Weights of a small transformer language model.
Size: 17 layers, width 160, 4 heads of 64, 15.9M parameters.
Architecture: RMSNorm before each block, no biases in attention or MLP, untied embeddings, normalized queries and keys.
Training: a variant of SOAP for these matrices, 531M tokens, 3689 steps.
Each number is 128 + 32 x the weight over the matrix's rms, rounded and kept within 0 to 255. Layers, rows and columns count from 0.

# layer 5 attention query, 256x160, rms 0.0438, rows 109-117, columns 80-159
[[145 133 134 110 134 141 181 118 171 135 109 110  88 112 118 143 116 133 154 145 126 135  61 120 128 130 126 130  99 115 138 160 138 104 179 173 154  91 104  88 105 111 145 147 136  83 120  99 163 137 139 196 107 119 108 143 112 185  66  98 162 156  85 150 112 151 106 151 103 117 160 120 125 131 174  96 143 114 171 131]
 [135 141 156 148 132  75 145 117 159 163  81 114 186 115  62 100 220 134  95 162 167 152 122 155 143 105 109 133 134  62 101  87  99 118  67 131 101  95 209 147  83 133  99 134 128 189 178 111  47  85  93  80 192 114  98 149 128 118 129  92 123 173 105 103 156  40 112 138 144 128 169 156 118 157 131 119 125 128 164  68]
 [111 105  63 159 158 163 150 112 149 106 131 149 101 125 149 141 130 115 104 149  97 160 107 165 118 121 129 183  83 120 118 145 164 110  64 134 130  81 111 168 124 114  79 112 114 163  90 116 113 106 150 116 170 142  95 118 117 156  77 105  99  34 131 127 137  79 171 188  98 159 106 139 128  99 156 116 140 104  99  93]
 [167 101 122 110  79 130 110 106 109 152 157 114 152 140 118 150 121 187 145 140 117 177 132 127 105 132  97 147 181 164 193 142 133 105 140 146 104 158 180 171 131 108 102  87  67 107 126  64 129  68 145 133 161  83 112  38 133 139 156 120  97 130 147  88 125 135 140 123 130 128 149  61 131 143  70 147 145 149 137 141]
 [154 113 154 133 189 139  89 140  75  85 107 106 150 159 122 131 111 126  73 168  87 135 112 171 106 139 105  85 141 107 133 149 142 135 118 142 131 109 123 124 182 152 152 135 129 115  54 102 132 122  92 187 125 128 142 143 123 149  91  91 125  77 147 133 113 158 121 148 112 133  62 154 105 116 144 140 150 143 148 139]
 [111 146   4  93 173 147 118 129 113 133 161 102 120  83 146 135  93 153  98  78 162 113 153 162 141 137 133 127 114 139 118 124  90 121  86 118  72 119 112 142 115  85 115 135 150  86 130 106 133  99 130 138 102 115 104 148 111 170 175 132 125 139  98 107 103 131 172 165  98 131 109 136 121 153  87 130 104 162 119 144]
 [ 83 148 104 126 171 138 123 122  83 139 125 155  94 143 163 189 149 119 137 113 120  90  93 148 177 149  94  63 114 100  92 153 131 145 111 173  99  87 118  89 168 157 135 155 138 135  90 115 163 135 174 146 128 117 226  88  98 107  74 122 125 111 133 131  96 111 123 124  96 151 130 130 137  74 127 133 114 131 150 117]
 [139 139 141 147  67  68 117 134 125 126 120 104 106 107  73 145 155 104 113 171 207 151 137 129 107 103 177 118 151 119  76 114 147 180 192 124 140 130 127 182 102 133  77 134 112 157  90 160  72 136  90 126 158 160 123 147 131 143 111 135 175 196 152 144 111 165 101 102  98  90  83 121  96 146 120 140 133 124 129 159]
 [159 149 126 160  70 108  85 180 140 161 130 115 134 182 138 120 105 129  89 106 115  73 186 116 141  51 161 106 178 155 111 131 151 129 157 119 169 112 126  84 149 138  45 121  97 130 193 107 123 115  84  60 106 165 104 161  91 112 110 148  93  93 141 117  95 100  81 108 114 135  82 164 165 181  78  86 131 119 181 155]]
# layer 5 attention key, 256x160, rms 0.0436, rows 109-116, columns 80-159
[[ 99 127 155 107  67 151 197 144 104 157 140 125 149  77  86 127 138 122 169 139 157 107 143 155  88 102 102 152 112 174  93  86 209 126 148 118 149  61 142 170 113  80 148 172 116 108 152  94 198 151 105 153 152 130  95 161 113 180 111  97  90 112 206 167 111 147 157 147 111 131 125 123 154  76  88 115 191 123 131 176]
 [177 117 166 168 122  80  85 141 165 122  96 137 133 167 104 135 129 122 163 175 103  88 102 120 139 113 164 143 105 132  82 166 132 119 172 205 172 120 175  50 158 153 132 147 170 136 105 165 129  89 149 105 130 187 127 176 129 145 175 120 136 128 116 151  83 111 114 150 159 103 107 178 120 144 108 162 140 137 142 122]
 [126 100 109 124 140 131 144 146 144  75 195 137 152 185 144 148 186 135 181 132 129 116  37 176 119 176 104 134 162  82 154  70 142 129  79  97 149 127 162 172 187 125 136 150 141 124 152  84 169 148 123 151 134 183 114 127 132 142 146  85 103  90  74 159 146 116 115 162 115 173  86 161 138 173 130 151 128 121  99 118]
 [ 95  57 113  90 165 153 140 138  82 157 102 156 133  85 196 118  84 171  77 125 157 135 131 133  93  95 175  60 140 138 166 137  83 124 147 119 146 128  99 131 174 125  86 170  94 125 135 155  84 129  80  92 148 112 170  81 148 115 144 113  98  94 110 160 119 142 110  78  84 107 139  91 131 122 167 125 163 187 118 158]
 [ 87 105 162  95 112 125  89 165 179 122 149 117 166 136 158  94 132 129  86 113 104  93 173 136  99 175  63 144 143 101 129 123 133 132 123 121  72 128  91  86 147 139 170 110 133 152 133  97 142  88 143 162 122 134 124  47 184 141  52 103 183 138 150  72  68 115 139 181 140 130 174 111 127 151 101 141 150  87 140 113]
 [135 137  97 129 171 168 118 147 100 104 150 102 185 130 137  93 171  83 112  63 135  79 129 144 134 101 142 125 139 109 101 122 227 160 100  99  88  96 136 116 117  82 127  98 156 135 169 142 147 161  82 115 156 185  86 159  94 139 163 143  41  98 162 183 154 125 204 120 102 155 115 101 167 127 132 111 133 152 153 118]
 [100  68 104  96 151 111  80 108 115 158 125 123 149  82  70  89 159 144 144 108 110 148 132  88 166  90 138 142 121 121  92 146 118 182  90 127 120  70  65  87 106 172 127 143 102 164 141  83 190 148 143 194 154 168 156 109 197 108 138  99 189 130 120 116 120  99 136 194 122 189 136 147 133 131 186 134 150 105 186 183]
 [103 121 114 113  85 149 114 118  81  93 140 145 146 163 184 119 117  76 170  93 121 124  88 123 146 140 117 157  97 115 139 177 117 129 171 119 149 105 155 128 159 136 136 125 143 135 112 111 139 170 129 119 137 146  94 100  60 104 131 116 143 180 131 118 129 109  83 175 137 138 104 181 113 150 179 172 161  98 105 164]]